config.yaml
num_hidden_layers: 12
hidden_size: 192
norm_eps: 1e-06
positions: "learned+rope"
init: "trunc"
init_std_down: 0.0
learning_rate: 0.000951
lr_head: 0.00359
max_grad_norm: 0.5
decay_shape: "linear"
final_lr_fraction: 0.0
dataset: "wikipedia_en"
Each number is 50 + 15 x the weight over its row's rms, rounded and kept within 0 to 99. Layers, rows and columns count from 0. The size before them is the row's rms in percent of the matrix's.

# up: layer 7 MLP up, 512x192, rms 0.047, rows 456-511, columns 64-95
# down: layer 7 MLP down (transposed), 512x192, rms 0.0435, rows 456-511, columns 64-95
# gate: layer 7 MLP gate, 512x192, rms 0.0477, rows 457-511, columns 64-95
up456 109:53 44 62 53 43 37 62 37 46 62 78 25 33 33 61 71 46 52 55 65 55 45 39 62 60 32 56 55 60 58 55 44
down456 107:45 56 44 62 13 65 61 24 68 55 73 43 47 55 42 62 53 51 61 56 18 32 44 84 70 49 73 58 51 64 73 62
gate457 099:45 71 44 41 37 38 58 47 44 27 65 42 63 58 68 52 47 56 37 41 33 53 57 66 43 62 50 61 47 39 83 55
up457 106:54 44 71 51 62 61 34 68 50 38 39 63 35 52 64 65 57 54 58 66 56 24 37 31 60 63 36 35 53 47 21 32
down457 102:46 55 46 47 56 27 48 63 55 20 53 51 39 62 53 75 23 50 50 45 32 36 21 60 49 55 57 67 63 47 53 53
gate458 102:23 48 55 46 46 53 59 68 46 21 27 17 63 45 53 56 28 30 46 47 46 82 58 67 75 60 61 33 46 65 39 27
up458 093:82 49 44 53 67 51 42 31 43 49 61 49 32 62 47 46 62 63 67 30 58 26 46 38 40 33 28 61 74 39 49 62
down458 093:44 51 46 28 38 56 33 61 57 43 39 57 62 50 29 46 63 48 45 51 44 65 35 64 71 61 71 19 42 63 43 52
gate459 099:58 41 61 46 63 75 36 56 37 63 27 57 31 74 84 27 52 12 60 44 49 49 41 27 68 25 44 43 69 49 43 43
up459 095:76 42 37 69 51 61 51 60 32 67 44 53 64 38 74 97 70 43 69 61 73 48 49 73 71 62 59 40 40 19 75 36
down459 095:31 41 92 48 36 24 60 44 49 42 63 35 35 61 61 40 73 63 28 54 57 61 56 38 15 28 50 60 57 76 76 27
gate460 093:44 48 75 61 80 83 47 41 51 60 29 41 60 49 63 85 35 62 56 48 29 44 41 36 39 51 37 42 47 64 80 56
up460 102:61 77 30 27 44 40 39 63 58 47 67 47 41 66 55 31 80 50 57 64 85 41 63 59 50 62 64 53 37 41 20 59
down460 099:55 52 51 55 69 72 50 26 47 78 55 25 74 48 57 87 46 48 43 40 20 40 59 38 33 66 63 52 52 67 68 38
gate461 093:60 30 44 40 14 54 51 61 46 28 41 25 31 28 77 45 20 46 35 26 54 47 67 57 48 26 46 22 67 49 56 63
up461 088:60 61 39 51 31 43 67 19 30 39 23 58 48 45 62 38 66 54 37 59 44 47 47 51 49 46 53 51 35 38 41 51
down461 093:53 43 70 67 67 64 46 65 60 54 75 66 49 67 29 67 49 24 74 27 78 37 48 58 39 51 52 32 66 62 53 58
gate462 102:65 71 62 52 45 33 32 66 44 64 46 34 24 86 56 32 25 56 54 33 37 60 55 63 37 43 49 67 74 28 50 47
up462 104:54 44 68 49 45 50 62 69 44 57 36 29 47 36 57 61 20 63 63 28 58 46 44 41 54 37 30 74 72 35 51 36
down462 105:27 39 37 51 65 50 58 46 57 47 39 58 76 23 44 71 64 69 37 61 62 42 64 52 32 71 47 31 18 54 35 63
gate463 092:26 58 62 59 43 78 30 55 50 58 62 38 48 77 47 52 43 81 39 48 71 51 52 34 51 59 68 66 59 58 58 48
up463 092:34 38 37 77 58 72 52 37 28 74 50 44 61 87 48 54 36 61 36 69 79 37 65 43 32 63 82 47 48 22 38 12
down463 091:59 36 41 68 52 35 78 40 43 44 45 44 18 53 46 27 41 11 35 44 59 56 84 48 29 47 84 43 55 60 62 21
gate464 097:49 51 63 36 39 33 35 63 08 59 53 57 74 37 71 44 90 70 30 87 37 52 40 34 45 78 51 44 48 23 45 57
up464 106:58 71 50 49 63 73 52 72 88 60 34 23 36 55 67 31 37 75 41 46 77 31 39 46 44 34 43 64 46 58 60 61
down464 100:41 50 54 32 37 41 47 75 45 63 27 29 61 22 85 31 58 75 34 63 66 73 46 47 31 46 29 72 23 40 53 45
gate465 095:62 84 51 44 46 70 59 49 57 55 71 42 72 57 74 56 62 55 32 73 41 72 41 56 68 36 72 46 59 35 39 68
up465 099:65 62 14 53 60 56 44 33 45 50 83 28 58 61 56 77 55 48 42 62 33 77 60 58 37 46 71 71 64 37 32 61
down465 098:35 30 43 67 76 50 23 57 27 45 43 36 17 58 30 71 47 37 59 48 60 42 31 24 15 56 47 52 42 52 54 32
gate466 091:64 47 55 37 30 72 38 10 52 21 37 49 83 60 24 51 44 15 60 36 40 42 63 62 71 52 47 50 17 71 38 47
up466 090:61 59 58 50 56 65 56 53 67 57 50 83 63 65 33 48 55 44 54 59 64 50 57 43 68 80 58 72 38 64 44 38
down466 094:53 78 63 40 39 20 18 26 35 58 41 69 54 44 47 57 27 37 62 43 47 56 46 59 60 24 32 52 52 28 48 46
gate467 094:67 69 42 52 42 85 66 22 61 59 64 49 84 52 54 31 76 69 63 42 29 48 28 51 46 54 56 31 48 60 54 57
up467 098:59 57 30 55 44 64 51 35 65 51 75 48 72 60 44 60 60 41 85 52 28 53 43 58 42 36 71 49 71 77 41 54
down467 100:30 40 32 56 45 21 26 66 28 19 50 69 62 49 64 77 59 41 44 43 59 51 66 54 63 29 49 71 47 75 64 51
gate468 105:66 44 63 48 79 29 28 46 56 58 44 51 40 47 64 42 46 34 31 35 40 47 52 41 68 30 09 60 62 16 51 51
up468 108:62 54 50 59 65 32 00 43 44 45 54 48 45 62 35 31 52 67 41 53 43 60 44 50 60 46 20 28 55 45 51 49
down468 106:61 26 58 51 76 43 50 60 53 64 60 41 29 50 60 44 48 69 54 25 41 60 61 56 72 00 26 67 56 45 71 60
gate469 096:61 36 41 58 48 69 50 55 44 45 52 20 40 51 85 67 39 28 33 62 57 29 59 27 63 47 57 58 32 41 37 64
up469 101:43 33 50 55 37 57 53 27 28 72 49 53 52 64 70 36 43 24 28 53 56 45 49 34 81 39 93 88 40 34 39 48
down469 098:61 46 56 66 50 39 76 28 50 84 42 68 31 30 28 37 42 69 46 44 65 44 67 39 40 61 48 41 44 45 74 28
gate470 088:63 55 42 49 71 63 58 70 39 74 46 42 64 51 72 54 52 96 32 57 47 61 59 55 34 63 50 50 46 33 78 43
up470 085:58 66 81 50 29 54 39 68 84 07 53 67 32 48 58 36 55 37 43 50 62 31 39 29 63 59 36 66 58 51 00 77
down470 087:59 71 85 43 54 52 56 87 71 28 39 53 47 67 65 47 40 65 35 67 51 44 50 37 43 62 60 82 65 43 42 85
gate471 106:44 34 36 55 45 69 60 56 50 31 36 29 61 53 50 44 42 54 34 65 64 41 58 36 55 54 42 45 64 26 26 71
up471 109:62 41 39 76 45 63 55 69 64 48 42 27 57 64 39 51 51 73 53 50 67 32 42 29 49 68 36 78 49 46 44 51
down471 100:63 00 46 99 55 45 53 38 49 65 89 57 43 51 31 64 46 52 60 69 35 20 60 36 51 44 44 65 47 51 46 46
gate472 104:29 69 38 44 32 49 47 58 76 61 63 44 60 49 21 31 55 63 54 56 58 50 27 62 38 36 78 65 46 50 60 63
up472 098:61 46 76 53 61 68 64 33 36 14 58 45 25 45 76 43 39 39 33 61 21 58 79 49 62 44 41 43 61 66 26 66
down472 097:43 75 80 42 34 75 66 45 47 22 61 53 48 26 52 43 28 38 29 43 48 36 46 47 42 43 39 45 66 75 44 66
gate473 100:45 58 57 48 45 64 62 52 76 52 66 45 48 55 60 50 61 41 40 49 28 35 36 50 73 24 57 75 47 41 52 36
up473 098:47 71 43 46 78 57 99 55 82 42 58 60 30 52 57 45 74 19 52 91 49 68 38 34 46 68 57 63 56 51 54 27
down473 100:45 65 64 43 19 68 55 50 48 55 72 32 47 54 61 48 51 21 58 55 39 45 61 46 26 47 54 53 63 57 56 73
gate474 111:38 82 36 25 44 52 44 73 58 62 44 45 55 71 40 36 57 57 50 32 74 22 47 58 26 96 54 34 31 51 70 47
up474 109:72 37 77 71 55 39 65 49 50 20 49 53 40 32 69 53 53 44 18 57 29 56 55 35 62 13 44 64 66 58 50 57
down474 101:32 60 60 52 62 24 63 58 56 60 35 59 11 59 47 65 56 49 36 68 44 22 69 74 43 75 35 48 44 49 53 53
gate475 117:49 65 60 41 50 35 64 71 55 53 60 72 37 74 40 32 66 55 85 61 63 47 21 44 47 43 63 29 26 44 41 72
up475 108:22 42 42 54 61 50 39 45 68 69 39 48 35 61 55 63 72 41 58 59 66 66 50 25 43 43 59 39 83 67 59 37
down475 111:47 80 42 40 37 25 74 32 61 61 55 67 46 89 23 68 80 37 49 39 62 48 28 39 55 43 47 51 55 75 72 57
gate476 101:49 42 63 62 55 68 50 62 61 86 48 37 60 73 58 45 61 46 49 79 31 53 56 58 40 54 36 65 54 44 77 44
up476 102:36 50 31 39 37 43 52 59 70 36 34 84 52 22 41 53 59 62 69 48 62 39 34 39 31 93 45 20 35 61 26 66
down476 100:38 80 58 49 43 55 56 64 74 49 52 46 50 45 39 53 53 31 49 61 70 61 30 30 29 68 32 44 44 35 39 56
gate477 103:59 55 41 35 41 41 61 33 46 55 44 51 58 65 48 30 35 34 66 48 53 81 51 24 38 26 33 87 21 38 80 58
up477 098:64 51 71 49 27 67 26 55 31 31 62 51 67 34 55 42 46 16 27 58 51 47 42 74 73 18 45 53 52 44 50 45
down477 101:36 55 40 50 51 22 67 54 66 35 51 31 29 51 53 55 51 66 63 50 38 45 57 24 33 45 56 56 56 54 57 60
gate478 098:50 39 59 57 50 64 30 45 41 54 48 34 51 67 58 53 68 43 56 69 65 42 58 56 49 72 37 40 58 28 40 62
up478 113:56 64 68 27 42 55 57 83 54 46 60 58 40 48 57 31 59 60 33 51 43 41 36 47 23 54 40 43 35 57 54 55
down478 104:69 45 75 38 31 67 52 49 52 22 71 43 52 53 59 27 60 63 40 58 57 71 34 42 24 72 32 47 36 49 35 55
gate479 098:34 48 54 44 38 32 08 33 36 34 70 74 64 50 42 46 61 62 43 87 41 59 58 69 54 52 19 63 48 30 51 55
up479 098:45 33 50 44 87 59 19 31 48 51 52 54 67 26 74 55 55 40 55 47 46 65 64 57 68 61 27 42 47 35 28 54
down479 093:47 39 59 68 63 42 63 48 57 76 63 68 65 55 35 43 58 13 51 48 56 77 82 51 43 58 56 35 41 41 29 44
gate480 102:38 34 77 63 80 50 43 27 88 69 45 20 12 50 51 63 33 50 20 58 60 64 64 46 65 62 35 65 72 40 65 73
up480 093:24 45 36 39 50 39 68 66 26 44 60 46 44 34 73 39 45 82 48 41 54 31 28 44 47 48 43 48 18 32 33 37
down480 097:71 65 55 57 56 60 26 21 87 36 28 45 48 62 40 60 69 28 51 46 50 60 57 33 59 87 55 38 79 64 49 56
gate481 092:42 40 35 41 38 42 52 51 46 57 61 71 60 33 55 65 51 51 40 39 31 42 41 58 57 55 55 80 72 47 55 53
up481 086:38 35 72 71 51 50 51 47 37 74 45 53 44 69 31 73 63 47 53 53 86 43 46 32 39 66 41 72 57 57 45 42
down481 089:60 38 49 48 44 60 65 50 72 38 49 55 58 49 50 49 35 39 47 68 59 55 54 63 44 60 49 11 33 58 55 64
gate482 095:65 47 45 32 21 70 49 66 29 31 62 53 42 31 65 09 69 49 37 55 34 62 42 48 42 48 45 40 51 68 38 60
up482 099:76 43 29 35 34 85 52 33 39 57 55 77 43 46 33 22 68 47 70 57 51 80 47 45 49 48 67 42 43 47 24 50
down482 095:60 32 22 74 44 77 27 26 69 60 33 45 70 54 34 52 39 71 61 60 55 48 59 47 68 56 67 46 50 41 38 52
gate483 093:41 62 60 52 72 71 43 53 51 58 45 60 54 43 41 74 62 63 69 94 73 49 49 45 64 52 58 49 65 32 50 58
up483 094:52 41 58 74 39 62 21 67 43 27 78 30 31 48 57 72 63 42 39 69 59 52 67 58 53 16 44 36 72 29 26 45
down483 097:42 57 42 28 24 40 42 43 64 28 49 37 44 55 47 15 50 32 24 38 36 50 39 43 42 38 57 23 64 52 67 39
gate484 101:32 44 47 62 46 24 53 45 52 48 11 36 45 39 72 70 45 44 79 34 59 69 61 56 20 57 49 60 61 69 67 38
up484 092:52 50 74 60 65 48 26 62 72 52 58 53 48 70 34 47 59 40 45 47 47 44 66 60 66 61 61 21 40 66 38 70
down484 091:40 57 39 42 47 36 60 51 39 47 56 33 47 40 78 43 53 48 57 47 49 70 45 44 42 41 44 61 76 51 46 36
gate485 108:55 59 44 54 53 53 64 63 72 62 45 51 33 39 44 36 52 57 30 58 44 41 56 47 83 69 36 83 76 21 58 75
up485 102:66 51 45 49 53 70 58 54 48 33 78 46 26 43 35 28 55 38 49 70 54 32 71 39 61 49 50 59 58 43 55 59
down485 101:59 74 59 32 33 53 42 62 42 45 64 75 18 67 54 53 51 37 62 51 67 59 13 45 48 32 58 45 41 37 66 60
gate486 100:43 55 45 36 53 29 54 34 41 50 33 38 48 45 31 79 45 72 54 41 25 58 52 66 42 66 59 54 43 49 64 63
up486 094:44 60 47 43 48 33 32 45 61 48 47 45 12 35 22 65 43 53 38 42 61 58 49 39 57 26 67 45 58 37 46 71
down486 096:64 47 42 44 65 34 35 43 57 42 41 47 48 66 69 38 77 26 88 71 42 61 44 43 40 46 33 37 16 56 32 52
gate487 101:55 52 50 52 55 58 36 63 57 20 79 50 52 49 51 52 58 83 27 74 66 29 59 57 43 42 30 59 46 67 50 60
up487 103:32 72 56 38 33 25 49 58 41 42 65 55 57 50 41 72 59 62 61 59 75 46 74 66 55 45 66 64 48 54 48 49
down487 106:38 52 37 36 35 34 45 57 18 52 44 59 44 58 58 36 43 49 71 48 88 40 75 77 51 36 70 45 63 39 56 42
gate488 090:41 50 42 28 39 74 57 43 50 36 48 39 38 45 57 36 49 60 52 61 44 50 49 51 42 75 46 26 24 45 27 52
up488 099:54 63 89 51 46 38 37 58 35 52 39 51 71 58 67 44 63 54 18 58 57 29 34 52 44 45 59 59 56 54 68 49
down488 094:39 00 52 50 39 62 51 29 28 32 48 32 67 66 38 26 51 61 49 75 54 42 43 38 26 69 61 37 18 50 15 52
gate489 114:51 62 46 38 50 56 49 55 88 33 63 46 25 39 39 46 51 52 40 54 66 39 41 37 58 37 64 51 29 38 64 24
up489 107:35 86 44 39 66 43 90 61 52 55 65 43 63 36 60 14 56 74 34 39 67 58 16 57 47 19 57 37 57 36 60 42
down489 111:34 32 52 37 53 59 67 52 73 57 50 45 45 61 29 69 37 49 58 55 48 32 68 29 48 50 27 62 32 64 67 33
gate490 104:43 56 71 35 53 53 66 74 51 74 44 28 45 52 90 43 48 50 54 63 18 57 49 59 53 45 67 63 64 61 51 47
up490 104:59 76 19 45 52 38 22 34 62 31 32 71 39 59 48 56 62 61 68 37 53 50 80 55 40 57 63 20 54 62 36 63
down490 101:67 12 64 61 86 38 31 66 70 57 35 73 30 28 58 63 69 72 51 66 46 60 25 37 31 56 53 58 39 37 36 47
gate491 091:62 49 46 44 53 42 22 64 42 40 77 68 54 43 55 34 29 51 63 52 67 41 43 33 85 25 39 60 42 41 61 64
up491 093:70 35 73 47 32 49 55 43 48 56 90 52 48 32 38 39 61 36 41 53 79 61 41 39 20 48 60 39 53 78 72 55
down491 093:58 73 18 53 53 55 52 29 51 69 03 34 39 74 36 75 27 72 48 35 27 73 65 61 34 54 51 58 57 17 53 54
gate492 093:65 65 54 38 27 49 64 66 81 10 58 33 35 72 49 60 44 69 61 53 37 59 67 53 41 54 58 41 46 37 36 68
up492 098:56 71 54 32 21 48 69 53 70 56 45 51 38 60 54 70 32 50 34 38 43 52 65 61 46 25 39 44 54 50 38 32
down492 095:26 33 37 61 59 40 40 61 35 76 26 61 56 43 61 41 69 35 40 57 50 42 26 63 52 46 52 57 54 68 42 26
gate493 101:41 55 46 51 52 33 31 19 51 31 24 50 55 58 68 37 49 63 63 53 51 42 50 47 15 74 32 25 54 60 70 49
up493 100:58 42 35 46 68 50 21 60 62 33 24 47 44 49 51 57 71 74 72 45 64 61 52 39 67 28 51 39 55 65 66 30
down493 101:35 33 44 48 55 31 34 25 59 52 38 51 22 71 73 33 26 61 46 64 54 78 59 63 56 49 71 63 59 82 72 59
gate494 088:75 68 35 54 65 45 36 78 53 58 50 21 55 48 39 68 43 31 30 59 45 34 63 59 45 63 48 70 37 77 51 61
up494 084:30 46 47 51 25 58 50 97 66 78 34 39 44 41 30 44 36 61 65 44 39 61 49 56 59 26 37 32 35 49 47 71
down494 086:77 60 32 57 59 34 36 45 47 55 61 53 51 55 65 53 56 27 57 53 75 58 86 63 36 72 59 46 60 63 72 38
gate495 100:61 36 54 55 49 43 51 44 29 00 24 82 58 60 56 55 52 40 68 47 47 42 41 62 51 86 41 32 42 69 43 61
up495 091:48 56 36 42 46 32 69 59 54 41 26 75 51 45 26 36 54 43 86 47 46 59 49 23 60 08 49 48 65 56 71 58
down495 097:54 09 45 74 71 59 63 27 53 65 48 12 67 46 47 21 30 44 41 44 52 57 66 34 52 72 56 57 58 52 64 55
gate496 101:61 58 52 49 53 41 45 75 65 19 49 36 51 47 65 75 39 68 44 33 70 13 66 40 34 74 00 55 53 55 46 60
up496 102:40 38 46 43 41 56 25 37 52 68 19 59 42 51 49 51 70 44 40 72 29 66 40 67 64 29 74 43 57 32 69 61
down496 103:49 27 39 49 54 41 59 80 79 26 32 72 43 48 58 59 43 58 55 56 74 27 59 42 65 46 52 64 71 32 59 73
gate497 097:40 38 72 48 49 60 23 36 33 68 46 40 52 52 43 57 26 18 31 50 51 61 34 48 48 71 57 60 43 31 61 42
up497 096:61 34 26 63 66 65 52 50 37 04 62 38 74 48 54 22 33 37 51 49 37 55 58 46 63 39 51 47 37 50 44 36
down497 100:50 60 46 34 36 52 70 42 43 55 60 31 54 71 51 47 69 48 43 43 69 49 47 49 56 29 45 53 61 59 82 44
gate498 087:18 48 67 46 60 71 28 44 62 58 61 71 60 46 48 49 66 41 79 51 53 61 36 38 55 55 46 38 38 64 35 95
up498 089:61 65 36 42 50 59 53 58 21 41 45 29 70 55 57 36 50 66 16 68 47 33 54 48 42 30 55 53 41 50 61 18
down498 091:46 73 61 34 65 54 31 48 63 48 47 36 52 38 68 25 35 43 43 65 54 48 54 54 64 42 59 59 40 56 53 60
gate499 098:46 62 71 50 39 25 38 50 66 47 21 48 68 39 46 53 60 66 39 75 47 29 40 48 53 46 61 49 24 66 37 43
up499 103:58 47 53 66 45 14 45 53 66 32 32 30 63 39 31 66 48 55 37 52 54 36 38 52 30 46 69 62 35 57 52 62
down499 100:69 38 23 41 60 48 66 51 48 47 64 13 53 55 50 44 18 49 57 48 34 38 57 74 51 40 61 54 31 51 70 66
gate500 099:43 59 29 46 48 42 56 45 41 38 18 51 51 26 38 52 51 39 57 33 53 55 60 52 25 50 43 63 31 56 46 68
up500 097:69 48 52 57 31 75 65 52 30 33 68 38 61 62 35 55 56 51 42 62 36 36 59 35 54 34 39 41 67 42 56 50
down500 100:34 56 80 43 37 46 48 62 33 59 64 38 48 61 50 55 53 56 29 39 66 53 34 46 68 70 59 58 60 72 48 38
gate501 097:70 48 30 50 46 76 50 60 36 56 40 61 49 51 60 30 58 66 48 62 26 25 49 31 55 66 52 27 43 51 57 69
up501 098:61 50 30 65 74 30 42 50 47 42 60 54 64 55 23 50 27 65 43 33 22 57 58 51 56 53 54 36 42 30 38 60
down501 099:40 61 69 65 67 18 72 48 51 37 57 37 63 53 38 46 38 44 60 46 58 69 66 50 56 31 53 69 46 39 47 23
gate502 100:70 36 48 40 32 29 81 61 27 60 67 51 58 46 43 64 60 72 64 40 46 54 45 25 45 55 66 68 59 53 70 19
up502 092:69 50 54 27 40 54 44 45 31 42 17 43 40 14 58 63 52 45 33 51 50 37 61 51 51 48 41 80 64 61 56 72
down502 095:25 42 31 62 62 37 69 57 57 76 83 42 49 75 40 50 58 58 44 82 48 45 51 29 46 65 53 11 55 46 54 43
gate503 090:62 46 62 55 48 45 50 49 34 69 47 28 85 64 72 40 68 58 59 64 60 46 41 37 48 28 52 41 81 32 58 36
up503 094:43 58 40 33 44 39 76 74 85 66 72 69 31 44 64 26 35 44 36 56 37 79 52 46 42 57 56 52 39 69 59 64
down503 096:36 79 47 34 51 40 63 66 20 89 47 53 60 67 57 47 57 47 60 38 42 43 72 48 33 23 73 46 70 58 72 39
gate504 095:77 43 57 55 64 46 65 53 63 55 69 30 54 65 52 29 58 68 19 89 63 23 67 71 40 64 45 44 37 33 74 71
up504 100:43 57 74 29 40 78 41 63 20 72 46 78 71 60 78 49 72 31 63 52 50 64 10 24 57 36 44 55 50 53 46 47
down504 099:62 98 68 58 28 55 38 61 49 76 54 34 64 99 56 30 62 48 47 51 53 42 22 46 50 53 59 64 42 55 61 64
gate505 096:61 65 79 50 51 54 54 54 69 38 39 48 46 89 56 40 69 55 58 62 61 35 51 50 44 70 22 41 49 44 48 66
up505 101:49 56 47 27 32 42 34 60 24 53 68 55 71 28 66 39 65 27 31 64 34 58 40 49 59 45 52 43 34 52 61 55
down505 100:32 62 80 48 27 32 50 49 48 28 44 55 74 83 50 20 81 40 49 54 23 42 39 45 51 45 52 33 54 60 49 71
gate506 100:46 31 44 67 39 56 57 30 23 34 56 68 75 45 57 63 26 45 00 24 35 59 69 37 68 53 51 46 20 46 48 64
up506 094:61 48 62 59 38 41 63 34 54 80 50 54 44 43 64 74 37 61 39 31 48 53 48 51 44 56 45 56 50 69 42 35
down506 097:54 83 47 34 57 41 35 52 38 31 60 51 66 54 37 42 78 54 59 68 81 52 48 58 49 55 62 35 38 60 54 60
gate507 096:63 50 36 51 08 80 53 46 28 75 56 30 54 79 65 40 55 20 53 38 42 49 58 54 73 38 58 28 43 23 39 40
up507 098:70 58 35 53 23 94 62 45 36 80 36 38 55 67 60 52 47 16 60 26 38 42 45 39 63 62 52 28 49 57 48 24
down507 092:36 02 36 67 78 29 47 56 59 56 35 54 24 32 46 54 57 76 20 67 60 58 64 42 40 58 37 46 64 74 43 35
gate508 108:40 42 72 53 24 93 47 44 09 55 57 34 41 55 45 41 36 06 23 38 36 54 57 47 47 53 50 38 63 46 48 51
up508 101:51 41 47 57 58 42 28 59 67 54 32 78 31 31 51 28 44 57 70 50 20 75 35 28 55 37 48 30 42 48 55 56
down508 103:41 79 22 46 48 41 56 60 59 26 65 39 60 67 57 28 47 61 28 40 77 35 69 76 48 58 44 43 66 40 31 43
gate509 089:42 81 40 45 81 81 65 80 55 42 73 51 56 55 67 39 89 79 41 65 47 30 42 59 49 46 48 34 51 72 70 55
up509 093:72 41 68 47 22 54 25 41 49 47 44 41 44 55 65 57 30 20 48 56 50 56 50 26 58 83 49 64 35 38 38 42
down509 097:66 44 49 56 44 75 53 75 37 24 68 35 43 59 68 42 71 84 51 64 54 55 50 35 50 67 48 53 55 66 52 47
gate510 109:65 71 52 39 63 40 48 60 54 91 62 55 56 67 37 42 72 40 35 43 66 60 44 31 52 33 60 79 41 62 64 43
up510 106:44 46 72 50 51 42 36 59 72 57 49 38 37 64 34 29 57 32 67 54 58 64 39 34 63 67 29 71 44 29 31 45
down510 107:36 47 36 52 63 56 45 37 60 77 32 69 47 51 62 37 63 28 49 50 66 41 53 44 44 37 65 64 36 54 78 51
gate511 086:60 62 32 51 22 39 45 40 24 27 61 31 50 58 60 64 62 66 60 73 52 65 60 84 50 57 52 73 32 47 52 35
up511 101:68 46 34 65 34 35 52 33 45 40 62 32 38 70 39 53 56 63 67 53 42 67 84 82 57 49 58 58 29 52 40 42
down511 095:43 00 63 85 75 53 52 63 61 85 43 52 43 35 57 59 37 54 33 26 59 51 56 33 54 45 52 40 57 34 60 67